Weights of a small transformer language model.
Size: 8 layers, 8 heads of 32, MLP 1024 quick GELU.
Training: a variant of Muon for these matrices, 162M tokens.
Each number is 200 + 30 x the weight over its row's rms, rounded and kept within 0 to 999. Layers, rows and columns count from 0. The size before them is the row's rms in percent of the matrix's.

# layer 3 attention query, 256x256, rms 0.166, rows 85-107, columns 192-255
117,207,208,246,203,189,159,169,183,230,152,256,222,184,223,206,177,202,190,212,183,246,221,228,224,158,173,181,222,235,184,150,208,186,238,191,215,218,158,153,234,235,230,143,259,243,163,219,140,214,220,202,141,180,238,160,224,182,193,167,172,225,214,220,168
102,145,199,218,192,222,233,163,219,181,183,206,182,219,236,207,167,254,226,234,178,188,213,195,218,215,178,224,193,224,191,171,190,165,270,204,168,198,225,160,194,181,241,168,172,200,196,149,218,236,185,186,208,197,175,197,213,175,177,153,194,216,161,171,173
101,198,195,209,128,223,171,144,203,195,159,217,186,203,262,230,130,238,195,187,150,188,200,168,251,200,209,198,213,159,256,193,172,181,177,184,237,278,213,125,206,221,181,221,225,208,193,144,219,281,186,227,229,195,197,205,200,239,217,194,244,241,163,192,227
110,229,233,168,254,185,245,193,216,256,153,153,221,222,230,196,182,205,180,180,266,235,186,185,227,200,237,212,166,206,236,191,208,220,207,154,265,241,223,200,246,191,176,222,205,174,167,184,172,180,191,230,178,161,184,204,162,230,144,214,164,197,219,200,249
097,218,210,212,215,213,194,192,161,252,210,203,196,189,184,225,215,205,162,195,166,155,179,225,208,217,124,195,209,209,234,231,199,170,219,196,194,116,237,231,172,242,132,192,260,186,163,210,147,167,154,179,160,152,187,204,184,212,156,216,149,193,163,211,256
109,194,184,185,190,143,191,218,227,259,201,167,175,201,169,242,203,209,188,195,231,182,225,176,195,185,224,222,233,210,162,207,183,229,177,219,170,177,262,154,190,237,133,249,179,209,222,212,165,192,188,186,248,157,186,193,244,257,184,182,199,206,221,180,209
119,202,142,201,186,220,198,183,154,113,213,232,177,190,190,273,229,260,227,234,207,222,191,206,203,216,177,166,196,187,188,225,211,202,205,229,182,200,138,190,191,194,171,221,128,192,235,183,244,174,167,239,166,184,168,199,178,227,235,208,242,187,175,208,249
103,152,204,164,207,210,217,178,234,225,167,193,165,194,198,243,181,195,213,140,151,208,200,211,170,242,201,162,175,213,231,217,181,137,181,168,219,223,208,204,213,184,210,220,192,222,176,219,205,162,193,221,249,143,220,219,222,161,176,201,181,164,251,167,250
106,250,174,230,234,221,231,253,143,189,168,219,147,242,256,224,235,131,163,190,221,206,178,216,201,193,225,200,199,205,241,190,241,228,185,195,177,186,185,186,190,169,211,194,215,220,160,227,158,182,196,185,124,207,223,188,293,229,196,209,209,227,187,136,201
103,208,215,209,191,237,231,200,212,158,171,108,217,164,226,166,187,211,230,230,198,167,164,263,171,182,216,223,209,216,172,226,212,201,161,186,194,194,209,191,199,197,171,187,222,197,194,185,238,195,251,222,192,209,211,202,200,149,191,186,235,226,226,181,165
103,178,150,231,185,202,194,137,186,165,216,204,180,186,206,201,177,149,174,124,133,238,167,221,154,157,107,171,186,208,199,260,226,167,261,163,189,290,190,150,217,194,211,198,235,167,175,198,186,132,219,252,151,205,228,263,166,191,198,237,138,190,226,201,231
096,152,161,250,196,159,159,251,168,169,251,193,178,194,219,139,200,190,207,194,227,165,212,199,171,140,151,221,216,201,188,162,217,257,155,206,173,206,213,248,202,206,207,186,180,149,182,210,217,195,263,230,119,150,197,201,207,186,230,196,171,210,192,241,218
082,216,192,220,154,258,221,148,229,193,236,209,230,205,220,166,155,262,196,190,179,171,219,191,215,154,227,174,228,234,194,164,213,244,216,263,206,192,180,224,208,162,222,149,211,231,191,175,225,233,214,204,208,287,196,194,215,181,220,202,267,205,166,187,207
085,138,207,195,241,145,222,172,218,216,229,180,189,187,262,223,209,185,206,153,232,166,214,232,201,201,208,202,224,168,264,111,209,224,236,199,176,157,177,239,192,198,149,233,232,255,180,269,230,213,193,193,208,216,183,214,124,209,236,155,212,176,203,201,201
100,214,172,174,218,185,168,198,203,221,232,237,205,194,250,200,159,210,210,145,163,168,210,198,214,214,186,210,227,182,218,198,184,220,212,194,205,217,184,238,220,204,174,186,205,235,185,227,184,166,191,206,151,224,213,196,206,211,160,198,194,173,242,181,194
067,172,189,232,180,190,193,181,207,208,182,247,195,150,153,163,158,196,274,179,159,190,214,191,193,163,195,199,215,215,205,198,193,228,239,215,205,218,157,199,216,191,181,182,177,221,177,193,178,272,220,206,179,279,223,223,200,201,204,186,238,167,189,174,172
065,219,190,146,225,160,185,170,174,205,169,208,164,185,196,211,205,195,214,217,218,165,188,208,163,229,181,213,134,169,194,224,235,159,179,199,134,215,176,162,195,229,178,189,205,161,194,249,176,143,170,195,174,164,203,173,158,200,209,246,171,192,205,146,215
084,185,188,187,191,181,170,235,206,222,180,175,261,257,195,225,191,160,155,186,219,207,212,173,208,231,220,235,189,127,255,208,247,233,202,164,193,167,210,246,218,183,169,216,203,153,232,232,178,182,156,168,231,148,236,181,164,223,181,178,200,185,200,161,221
106,154,206,149,177,238,150,233,191,194,182,207,217,186,192,211,190,223,201,201,214,186,192,185,186,169,211,208,183,215,262,185,239,222,169,194,230,175,214,198,162,194,197,133,164,204,212,216,160,239,238,193,247,182,211,160,158,177,174,235,214,185,254,200,175
102,194,223,209,186,181,111,152,167,236,224,237,213,249,168,228,199,202,214,226,279,218,210,217,227,239,169,202,166,198,286,178,220,229,185,211,203,161,230,227,228,230,231,149,243,226,267,214,190,193,221,187,239,205,230,223,270,220,224,212,183,166,201,172,224
107,168,201,191,240,174,198,231,227,274,180,181,179,221,200,225,221,252,152,215,187,192,166,202,206,203,173,179,206,203,230,178,177,187,225,191,213,226,215,268,190,229,202,219,189,174,241,209,177,228,219,225,245,165,146,246,184,223,171,217,219,208,170,206,222
114,175,242,228,255,181,189,250,207,238,171,174,197,251,240,195,204,204,160,247,182,221,175,201,243,199,197,240,200,233,171,224,178,179,173,189,146,154,201,227,272,230,171,254,156,175,237,167,193,218,182,218,227,200,246,241,212,229,159,200,215,186,225,129,173
094,235,215,188,175,209,273,223,198,216,176,252,202,130,202,166,221,179,253,194,201,213,257,187,201,220,192,171,178,240,200,221,169,188,187,183,142,230,221,189,226,214,232,234,210,216,208,163,195,223,218,213,207,257,204,241,215,192,201,183,249,142,222,223,190
# layer 3 attention key, 256x256, rms 0.158, rows 85-106, columns 192-255
121,202,250,201,185,189,183,185,160,230,198,227,224,216,173,164,175,252,219,210,183,169,221,128,243,224,158,218,256,214,216,238,227,192,159,214,177,167,249,167,174,194,177,239,139,188,195,198,210,194,194,221,182,180,184,234,172,232,193,165,239,222,177,204,183
105,237,162,177,226,180,238,186,219,189,191,193,263,226,203,216,251,173,155,246,197,204,258,204,167,233,176,221,173,200,222,246,194,234,209,140,214,235,187,225,178,244,207,227,245,159,206,213,182,208,182,205,194,188,193,193,252,165,163,180,221,203,185,237,202
100,168,233,215,233,136,229,229,188,217,215,197,205,238,168,173,271,206,250,167,208,277,219,205,189,211,203,260,170,201,218,201,250,193,250,155,231,210,202,185,188,208,194,205,171,228,161,176,211,217,274,222,232,204,197,178,182,193,189,212,229,173,206,216,232
101,219,244,196,219,239,242,183,220,177,193,228,244,200,200,123,190,247,205,228,181,175,220,209,245,199,220,243,163,182,161,197,183,236,204,189,205,202,166,243,230,177,198,250,218,239,183,137,203,182,245,243,216,180,174,226,202,168,190,207,235,209,232,175,162
099,171,246,159,154,176,228,205,190,188,209,273,186,224,219,218,167,193,192,153,247,179,217,244,158,188,240,251,219,206,234,222,209,266,219,201,183,177,215,142,184,210,178,216,190,191,244,130,282,205,201,202,235,188,169,238,228,158,190,247,215,179,226,201,199
108,143,213,172,195,119,215,188,201,173,139,216,247,152,185,182,233,230,221,233,158,211,246,224,191,223,191,176,190,226,222,260,220,153,163,195,230,195,203,209,214,230,152,197,178,191,211,204,138,120,152,181,170,204,155,208,211,208,218,214,204,179,214,262,178
116,178,190,188,180,211,209,221,185,223,242,196,237,178,239,233,213,184,213,228,162,229,191,167,207,191,166,225,240,167,229,182,214,222,173,231,180,184,178,233,199,175,192,261,244,226,164,172,242,181,172,204,201,208,224,192,214,191,198,245,227,225,243,229,205
108,186,205,187,207,151,224,225,198,188,196,211,229,162,282,125,178,197,210,201,173,175,258,215,250,145,117,186,256,191,235,258,148,179,161,184,191,147,189,228,162,198,159,146,165,231,197,235,223,211,189,201,238,217,193,224,181,265,148,179,158,202,216,200,220
108,182,178,154,179,244,196,209,199,179,184,155,113,181,200,234,193,228,189,241,170,146,158,246,161,186,212,248,165,198,161,220,209,166,197,198,222,156,147,178,200,211,210,199,163,202,243,195,165,187,210,238,140,203,197,203,172,202,209,218,248,193,219,205,220
108,239,224,180,223,202,245,228,221,169,154,248,178,181,217,163,236,214,156,241,210,183,195,205,107,244,236,239,157,176,242,233,230,173,188,246,199,238,189,149,238,226,258,174,164,234,203,215,237,158,254,218,213,245,215,148,231,204,201,236,243,252,211,214,188
102,224,172,225,234,199,247,238,196,232,175,184,207,146,214,207,237,198,181,173,236,249,210,167,184,182,201,172,185,182,160,173,225,220,209,182,165,199,167,199,199,222,235,232,201,213,208,218,168,206,180,212,214,213,158,183,256,196,169,181,163,161,154,150,214
092,173,188,176,213,241,203,192,178,241,194,187,252,209,166,275,215,202,210,220,209,210,145,152,191,218,207,168,134,185,256,157,165,152,204,192,126,191,192,216,187,213,193,205,188,208,202,214,172,169,200,207,271,185,191,172,173,150,236,235,211,219,154,170,220
103,252,220,202,179,239,145,189,195,228,178,223,223,147,168,183,219,213,219,253,269,162,182,181,153,216,207,259,174,132,186,171,178,198,189,173,184,205,237,220,213,179,253,190,181,174,225,251,222,148,212,232,197,202,228,239,151,231,195,251,221,192,212,194,256
099,230,175,215,184,190,170,146,175,204,187,223,243,199,217,215,254,180,209,228,223,170,164,226,218,212,229,201,214,173,180,199,179,162,195,200,209,155,226,226,192,126,214,236,198,187,192,247,224,204,168,233,204,208,216,193,149,187,248,172,227,200,206,151,247
108,210,190,213,202,201,156,236,194,173,215,261,257,178,198,224,236,185,196,154,233,198,241,169,200,196,220,214,245,212,210,206,202,228,232,214,163,230,193,192,230,158,186,184,225,217,219,194,190,215,176,239,236,167,194,199,202,203,206,194,234,225,210,209,194
104,207,197,140,201,244,193,182,214,156,230,197,142,200,180,222,195,176,194,223,197,190,223,246,181,210,217,207,230,194,217,195,255,197,213,242,249,218,150,241,225,150,147,146,248,228,197,203,215,216,174,198,240,197,181,250,243,205,137,222,256,178,268,174,204
085,218,176,215,149,215,194,181,174,199,152,202,224,176,199,237,195,188,195,194,192,232,194,180,174,208,169,184,174,192,224,181,219,180,161,191,188,152,173,176,172,131,229,213,168,227,181,189,211,170,200,198,191,202,235,242,135,205,248,195,216,203,185,189,247
109,216,232,189,112,200,260,168,222,174,168,201,170,194,175,200,198,156,160,256,148,203,156,198,224,184,164,207,191,241,222,207,219,186,188,199,254,187,182,205,204,218,210,209,159,189,183,238,186,198,216,169,208,217,226,195,193,156,137,186,166,221,215,160,205
098,156,228,174,209,288,245,189,202,201,198,219,224,210,206,192,141,209,174,177,213,192,183,227,170,232,139,222,202,112,173,192,207,214,208,175,207,216,231,192,193,230,204,202,204,164,200,241,173,205,217,210,192,205,180,204,240,207,201,220,159,197,247,145,225
100,212,217,148,218,227,203,208,150,189,221,197,217,240,195,213,198,168,189,144,200,199,190,219,176,196,219,202,126,135,230,210,207,199,167,208,229,250,154,185,182,179,199,223,231,197,242,232,192,212,175,198,241,210,201,168,226,148,220,220,223,191,208,217,247
090,192,240,179,229,217,176,248,233,209,214,207,245,224,188,186,194,226,180,211,171,182,212,189,232,191,247,183,199,202,212,205,199,253,148,225,258,161,182,200,217,206,210,196,191,170,164,205,224,191,197,169,202,211,234,247,222,217,196,139,229,231,208,198,194
099,175,180,235,223,207,208,227,221,221,159,210,198,208,169,137,185,173,193,191,214,187,223,221,210,208,180,208,196,171,211,184,216,237,191,202,188,204,174,131,130,182,212,194,176,197,172,210,161,174,189,249,238,168,230,220,212,223,217,179,215,208,189,263,204
# layer 3 attention value, 256x256, rms 0.131, rows 64-95, columns 192-255
097,208,177,217,246,210,209,183,203,194,239,165,218,205,197,149,212,230,209,260,216,205,194,108,213,232,147,186,207,208,221,233,188,167,181,219,223,173,215,229,170,174,239,212,195,263,169,214,193,198,235,247,205,194,179,161,244,171,273,185,246,218,182,253,151
097,199,221,223,193,196,181,207,173,224,191,212,190,212,182,243,251,196,200,196,182,174,209,140,213,221,155,212,180,250,251,221,170,235,244,229,202,206,193,208,156,141,185,206,203,174,213,202,229,191,220,191,215,191,168,190,261,207,226,225,192,240,199,217,216
096,160,212,196,207,125,162,228,206,180,208,203,188,224,194,218,211,252,145,207,216,219,198,222,195,188,148,163,182,195,251,219,163,213,216,160,141,185,265,227,206,162,177,182,229,201,207,176,230,230,188,245,171,171,249,189,182,246,172,258,205,259,226,230,183
093,213,204,170,247,222,201,157,188,175,164,199,185,216,197,179,171,205,202,241,227,199,139,247,177,216,235,214,193,261,266,212,190,205,191,183,187,208,181,199,251,133,174,235,163,198,262,258,159,141,183,196,227,233,190,215,196,208,224,164,188,196,173,163,222
099,242,192,218,192,156,178,181,172,234,214,145,190,157,215,251,189,169,194,222,182,226,228,173,186,156,195,197,259,225,226,223,187,188,212,165,192,214,172,210,165,233,219,168,231,253,247,166,157,224,201,165,196,271,210,188,200,169,173,221,161,185,189,207,216
101,208,188,190,263,165,186,195,191,232,221,223,150,188,191,238,165,187,221,235,185,216,192,221,216,206,198,165,195,151,208,216,215,185,207,114,229,232,220,153,194,155,207,135,158,185,220,258,200,232,227,172,239,191,188,190,190,166,199,179,176,243,182,217,217
091,226,236,192,184,217,203,178,234,191,197,182,186,220,199,251,200,274,207,181,150,211,222,179,199,208,203,189,186,198,184,198,207,203,157,204,192,208,226,135,246,196,283,190,177,185,250,217,217,150,155,177,252,201,209,189,160,240,193,169,151,221,222,201,185
101,214,166,200,222,249,232,202,244,208,236,193,170,239,206,201,175,237,230,207,148,219,246,206,158,206,190,162,242,200,237,210,178,162,219,198,279,240,170,222,212,246,202,190,243,243,181,205,228,226,208,242,211,125,245,155,223,227,186,203,196,193,208,193,198
092,157,238,243,175,175,180,154,221,188,192,180,202,161,219,240,201,163,227,172,206,189,122,190,193,248,216,178,182,160,231,177,221,138,262,246,211,204,194,194,217,220,196,244,248,201,233,239,168,203,205,223,248,206,190,170,213,168,198,136,224,141,182,197,227
100,265,236,235,177,176,199,173,195,173,226,208,156,231,156,204,151,162,173,130,210,180,205,211,188,201,245,226,196,180,204,265,216,193,179,228,188,227,175,240,140,188,226,158,186,210,247,219,175,220,249,180,210,213,211,226,173,245,200,233,258,206,204,190,256
093,181,220,209,262,158,193,226,216,180,221,197,237,214,181,196,208,195,200,225,161,172,223,217,202,217,228,176,218,195,203,232,205,215,211,216,185,110,200,159,190,216,199,205,201,221,208,218,177,209,228,194,234,192,173,248,142,247,166,201,177,181,232,264,152
098,192,200,231,202,217,205,264,205,201,189,231,195,202,191,229,205,228,201,100,129,212,198,198,213,201,210,113,215,184,176,162,243,183,215,156,218,233,163,196,186,217,209,204,206,143,138,198,197,230,242,176,254,209,207,194,132,199,164,210,180,220,219,287,192
095,179,174,218,237,223,210,211,215,196,220,197,188,221,235,173,238,220,136,195,197,135,176,146,190,249,178,238,166,237,153,130,227,250,200,225,259,197,213,169,210,201,259,203,241,197,252,171,193,203,227,234,138,167,221,165,217,200,236,232,153,205,175,205,227
099,174,195,199,230,185,161,247,261,184,217,201,190,210,193,241,240,197,177,255,175,208,205,271,224,201,122,167,207,206,188,218,192,190,177,145,212,230,115,209,242,205,217,159,216,154,185,187,154,195,262,198,218,207,235,215,160,234,213,203,244,146,172,193,211
099,179,239,161,192,187,174,191,206,220,234,189,155,241,156,214,185,202,233,217,194,253,178,153,198,251,218,239,227,189,200,190,168,223,200,196,257,208,207,189,155,242,170,171,227,256,166,146,146,247,181,250,182,181,166,125,190,206,144,214,238,177,209,175,255
095,173,189,148,204,185,235,190,186,205,159,223,195,230,195,198,182,261,165,184,215,241,161,197,207,215,174,235,163,171,196,194,178,267,206,215,174,209,168,167,242,221,141,189,225,185,198,192,200,200,226,170,193,188,148,227,192,199,233,207,208,191,227,186,194
093,195,153,200,168,257,221,210,177,205,183,156,214,154,198,143,211,211,189,197,233,214,205,258,225,177,245,224,241,225,219,252,208,170,197,195,199,219,182,195,210,163,223,213,151,198,244,202,215,229,204,196,182,215,246,205,271,184,186,209,204,217,174,198,238
094,186,188,233,168,245,277,182,160,207,167,171,182,172,209,204,202,187,170,140,166,196,188,188,238,217,203,221,223,193,122,259,181,204,190,248,183,192,144,195,209,179,190,238,167,216,210,215,247,189,221,185,245,187,182,257,204,187,206,239,199,208,226,199,259
092,162,221,209,194,147,225,207,252,189,196,210,147,208,157,151,186,229,218,180,155,171,263,154,251,194,240,197,203,210,232,140,162,219,182,220,230,187,146,212,181,188,194,205,172,169,183,205,153,190,230,135,214,209,195,186,229,126,173,238,175,193,165,224,238
099,189,208,219,172,251,193,208,221,228,199,225,208,166,169,167,189,186,175,256,215,196,193,246,150,205,255,241,207,225,240,147,189,165,209,193,238,130,194,112,158,225,169,181,148,192,240,171,150,185,225,216,219,179,167,221,199,262,187,217,172,225,197,224,202
094,185,170,234,226,180,200,225,200,215,204,191,206,194,139,184,165,200,184,231,204,149,261,237,178,138,235,222,177,181,183,274,208,213,208,130,225,190,174,230,207,169,190,273,232,211,190,203,231,211,185,185,231,212,163,183,184,192,203,186,178,227,158,160,252
093,224,162,204,238,209,174,252,195,135,232,156,212,273,154,173,161,171,181,222,186,193,178,226,211,197,166,224,210,174,208,162,187,244,157,194,233,173,222,139,200,196,238,130,234,218,192,247,188,192,205,243,185,198,189,194,183,209,181,227,175,129,227,231,211
102,195,204,232,223,173,140,143,174,237,207,217,245,243,171,200,211,156,246,239,213,192,152,172,218,176,184,234,237,214,160,186,218,204,149,214,178,209,208,190,180,287,244,159,203,217,232,228,205,171,226,229,206,148,175,149,130,265,170,166,258,246,166,156,197
088,190,174,226,226,131,204,203,171,192,173,198,194,205,212,174,219,206,223,163,157,190,215,178,186,185,163,233,203,154,189,194,238,173,213,213,249,218,206,193,212,199,178,164,168,203,213,269,127,225,187,202,180,176,256,231,163,246,195,191,233,217,185,131,206
089,221,189,163,261,211,229,250,207,213,190,198,209,166,170,201,220,217,232,209,225,245,179,217,183,194,182,198,203,156,198,210,233,199,246,227,214,198,173,222,218,196,210,240,177,175,204,206,196,177,227,243,160,205,194,155,214,193,123,214,213,174,266,162,214
094,224,222,192,175,148,236,197,267,218,223,242,195,116,202,160,121,203,210,229,171,191,189,167,240,212,187,261,207,220,218,145,225,221,200,163,224,240,200,237,146,162,200,149,177,214,162,237,237,259,237,236,205,200,184,184,224,193,169,234,206,183,240,246,200
092,165,169,202,195,174,211,175,201,245,203,224,162,205,178,230,207,231,192,151,211,218,160,195,186,157,157,172,251,156,190,229,137,223,208,155,140,194,224,197,203,152,179,206,242,232,214,171,140,161,235,196,211,206,203,195,214,168,197,196,190,205,198,206,166
097,222,232,200,270,231,180,166,221,181,155,229,238,243,199,165,228,223,267,248,214,215,221,205,194,193,212,152,215,211,218,169,186,225,175,177,180,194,196,181,210,187,182,251,202,191,210,214,206,209,246,196,234,158,201,253,170,253,142,196,222,244,184,134,200
091,140,215,201,214,220,247,201,210,238,136,194,191,226,192,210,164,167,166,203,178,188,233,194,255,209,157,189,242,197,202,227,204,153,195,212,224,204,224,225,233,218,217,179,159,184,188,184,244,230,175,177,232,206,198,198,227,178,162,197,111,224,143,201,195
095,248,168,213,214,185,177,216,231,171,173,235,145,158,205,230,193,158,222,218,181,145,182,177,166,250,228,175,196,253,233,200,211,233,249,211,155,198,235,182,201,239,186,208,243,273,211,174,128,184,218,195,254,207,176,226,226,193,199,187,218,144,165,215,160
094,223,218,208,198,163,205,148,228,198,232,171,193,217,168,200,170,226,180,187,198,273,191,183,190,146,251,220,180,139,213,183,241,253,185,205,189,198,168,236,148,208,209,180,223,206,214,151,238,256,244,182,179,216,193,152,191,180,180,173,244,223,173,212,235
091,206,255,265,208,200,175,211,215,237,216,232,171,169,162,210,222,184,216,192,239,256,262,177,199,188,157,216,124,181,222,197,195,171,160,241,184,232,175,130,241,210,239,222,196,138,205,210,217,233,182,190,200,183,237,215,189,180,153,170,173,130,219,177,195
# layer 3 attention output (transposed), 256x256, rms 0.13, rows 64-95, columns 192-255
094,163,153,223,150,214,196,197,220,202,231,203,202,214,184,205,146,198,202,202,174,173,191,233,227,246,215,180,214,189,251,184,160,227,248,241,243,181,147,183,180,219,200,185,207,163,261,210,190,206,222,201,215,191,238,234,248,179,246,222,206,160,211,232,226
100,205,195,206,166,179,264,146,208,218,205,161,152,193,191,195,221,170,161,196,228,161,170,221,190,236,165,200,233,215,165,196,196,218,163,222,224,214,260,251,201,195,206,192,234,254,232,215,223,177,213,221,211,217,219,181,247,241,252,204,241,218,202,195,173
098,184,169,150,214,186,226,186,214,226,199,194,174,183,218,197,182,212,189,219,216,153,248,233,256,201,234,213,217,159,221,219,216,171,239,246,230,244,179,239,180,221,196,185,232,201,214,198,203,207,202,261,159,204,195,184,232,174,248,200,192,205,147,182,237
097,182,163,221,202,190,191,196,233,197,186,191,165,207,177,205,231,161,218,221,178,197,199,175,229,181,170,228,187,215,217,237,155,155,220,181,218,176,215,248,179,252,200,156,218,201,202,166,238,176,274,176,202,184,208,202,149,197,198,209,155,188,221,232,239
092,218,189,182,190,215,154,218,197,158,205,218,226,186,215,162,224,229,182,175,202,238,216,248,202,208,220,250,182,234,216,219,203,156,177,205,192,246,203,167,211,177,181,181,216,205,206,230,237,173,189,221,194,173,195,213,177,221,235,169,250,223,192,199,224
100,226,252,250,211,226,176,217,219,237,198,179,229,196,211,228,194,216,195,162,237,164,185,218,172,216,211,233,166,217,232,173,173,207,225,257,236,170,165,258,151,193,232,263,239,168,153,259,143,209,172,193,181,138,182,160,259,218,232,171,231,193,222,222,193
095,152,161,209,182,169,164,256,182,232,158,176,183,154,182,185,242,194,204,261,184,197,209,176,181,176,200,233,225,168,175,174,199,222,202,191,230,199,255,198,198,254,225,232,251,236,184,198,214,233,251,201,171,204,229,245,271,176,158,171,221,170,139,142,171
098,221,222,209,139,209,236,223,217,202,190,224,190,159,178,237,216,162,192,188,157,190,236,233,167,209,224,259,183,260,205,189,162,175,218,167,162,184,149,241,171,204,187,197,164,185,208,229,198,188,205,163,206,192,192,205,236,161,215,151,219,184,243,246,172
093,229,178,204,211,236,211,234,183,241,180,241,227,198,183,153,170,240,209,196,240,193,188,248,235,199,166,169,222,210,181,226,156,214,175,192,272,172,211,160,135,187,191,154,126,208,172,196,211,172,203,204,178,184,141,207,210,215,225,230,201,243,172,161,207
097,206,213,214,191,247,184,255,186,243,260,228,213,207,193,208,233,205,249,176,206,181,209,205,225,187,200,166,228,185,208,175,154,228,235,212,206,181,216,175,250,191,211,235,187,145,216,167,193,221,207,187,202,194,198,138,215,157,165,198,170,204,239,234,206
098,243,208,204,185,214,193,188,169,204,167,205,205,237,193,212,195,165,177,194,163,272,140,193,192,186,203,201,203,128,235,238,254,248,223,215,187,235,156,185,228,214,230,209,232,227,172,159,245,215,207,212,188,197,178,207,214,152,240,170,212,218,114,239,225
101,256,191,180,217,202,274,244,164,142,161,248,184,218,180,208,178,189,247,216,232,223,234,200,165,205,194,233,196,178,167,189,164,169,166,263,208,190,193,177,236,162,179,178,169,222,234,213,209,224,201,215,199,218,139,249,228,208,197,177,184,146,179,252,185
098,169,201,187,210,82,171,180,199,196,147,200,206,203,213,269,182,160,211,236,207,170,216,220,221,158,204,195,213,179,207,251,155,124,185,183,232,198,182,244,209,212,137,202,190,188,174,188,187,239,219,182,321,239,248,238,205,187,231,179,225,228,229,219,147
098,224,208,199,202,174,279,166,157,170,175,137,227,174,206,152,239,193,204,198,194,198,209,169,171,225,209,200,174,226,244,212,195,152,184,182,216,213,174,243,167,187,201,218,206,179,191,210,165,207,186,234,190,185,163,127,235,206,238,179,206,172,198,201,183
097,211,219,247,165,200,185,212,189,197,250,251,209,184,220,203,202,156,153,207,164,160,163,238,213,212,177,161,184,182,276,244,208,188,195,175,193,182,226,258,259,154,186,219,207,203,247,192,210,237,182,187,176,208,228,280,214,234,230,213,261,184,169,237,156
094,213,261,218,163,202,218,201,200,160,239,220,220,174,213,172,211,237,229,211,231,137,187,144,236,175,213,176,224,188,188,196,222,207,207,196,234,203,134,190,188,198,225,214,186,193,234,205,173,227,251,187,181,235,230,213,175,223,155,190,183,207,211,216,218
093,194,199,206,187,182,158,208,204,205,212,172,160,209,173,237,153,160,212,245,239,248,230,211,241,206,219,182,223,289,186,174,194,176,265,168,159,142,197,236,202,190,183,248,191,228,204,180,213,224,203,189,193,215,186,178,193,237,258,226,268,170,218,195,204
100,165,237,175,238,141,220,214,168,252,220,170,163,248,170,222,140,236,203,205,239,216,155,240,168,162,206,209,207,190,240,207,286,235,231,185,226,201,226,170,178,179,173,224,217,157,205,203,146,150,171,172,238,215,195,186,198,207,207,215,185,150,232,196,199
095,177,163,171,205,222,208,229,185,186,184,226,229,197,244,227,211,163,182,217,179,190,168,228,136,219,214,246,225,209,193,241,211,216,207,204,203,228,224,144,176,200,230,226,236,208,210,185,173,227,200,223,231,221,235,176,193,229,219,197,261,210,243,186,152
101,250,179,196,240,198,187,186,190,214,206,179,214,184,170,207,197,221,249,232,184,234,173,195,215,211,199,220,235,224,177,195,227,177,170,203,163,195,176,242,244,207,225,224,197,239,143,209,244,210,173,157,240,158,207,239,256,215,224,217,195,179,208,248,212
097,269,212,144,170,198,197,213,195,211,206,232,183,220,191,196,170,180,238,186,214,209,171,188,198,210,145,182,224,185,212,154,168,241,170,241,187,203,205,158,224,215,161,143,246,169,147,229,181,208,179,174,144,207,232,167,162,186,196,192,230,206,186,199,156
090,204,190,188,202,227,226,153,255,215,189,253,187,94,228,210,206,193,192,160,221,212,201,212,192,216,203,204,206,203,195,189,223,182,246,232,136,254,212,209,231,227,178,227,209,199,193,187,194,183,170,198,237,188,182,215,206,228,189,216,208,188,163,224,171
098,246,199,237,165,188,176,170,257,220,198,251,185,205,213,196,207,209,197,147,173,218,213,187,220,224,198,173,208,180,233,197,227,183,209,221,189,185,152,188,186,135,200,182,219,222,199,200,162,254,193,212,180,228,244,219,241,159,180,205,197,151,250,179,190
100,207,234,206,140,184,219,248,193,202,227,218,212,187,203,231,184,178,214,143,240,169,180,215,203,217,177,146,218,217,257,230,171,188,180,197,167,172,213,202,170,173,137,187,211,195,162,196,177,224,218,142,197,157,131,217,216,200,201,205,244,208,309,185,240
088,214,196,169,207,188,132,160,266,160,223,162,170,201,218,210,169,220,186,213,237,164,202,150,187,249,163,177,148,226,209,216,222,201,196,169,162,196,188,211,178,165,145,192,189,175,160,164,184,144,209,181,166,192,135,173,247,191,248,219,214,184,129,232,208
093,216,241,206,193,235,199,218,155,256,206,217,211,253,136,248,198,170,180,197,218,164,240,190,127,160,232,192,203,176,148,190,207,195,219,213,209,205,199,205,215,163,243,232,207,238,197,200,191,188,196,195,179,191,152,257,246,226,214,228,221,190,188,146,209
092,228,232,153,266,189,223,226,205,166,249,198,195,193,226,214,164,193,165,190,171,173,221,237,237,190,202,249,200,217,239,198,202,223,188,229,189,203,187,169,219,250,187,252,225,172,150,248,242,141,189,234,99,175,221,207,211,226,208,192,220,216,209,291,205
104,251,238,219,228,169,271,242,209,206,187,184,153,208,158,160,150,202,160,205,204,191,208,167,215,225,197,249,157,239,217,218,228,205,215,213,166,194,196,208,222,231,208,140,203,221,188,163,181,172,173,219,168,175,250,165,246,203,239,193,194,214,187,263,204
095,188,242,224,222,201,216,191,188,161,208,195,204,230,207,190,154,175,212,155,207,296,182,204,178,234,272,173,164,280,204,295,209,225,181,179,240,194,228,159,151,198,222,195,198,203,207,250,195,239,208,180,231,177,198,239,194,191,209,164,215,194,239,207,171
098,159,235,154,177,165,190,186,179,223,207,188,209,259,198,143,177,209,221,160,211,153,203,209,223,179,182,239,172,208,201,221,190,149,175,223,243,153,222,182,186,221,223,224,160,200,230,178,247,214,205,225,150,201,153,181,226,192,242,219,192,223,226,192,226
095,181,178,135,186,163,224,219,128,214,194,199,184,202,199,152,230,194,244,148,234,176,220,158,223,229,152,176,198,175,254,220,154,178,219,188,169,169,177,156,243,210,143,254,214,197,182,207,195,119,137,200,197,238,152,221,210,177,212,211,140,207,175,192,185
093,195,204,204,225,227,232,233,201,201,234,214,244,196,240,208,103,185,234,185,197,200,239,168,207,256,163,207,224,180,197,164,238,233,219,211,212,213,253,218,187,220,181,204,261,198,220,219,231,228,188,216,249,185,199,261,186,201,172,235,227,165,221,218,209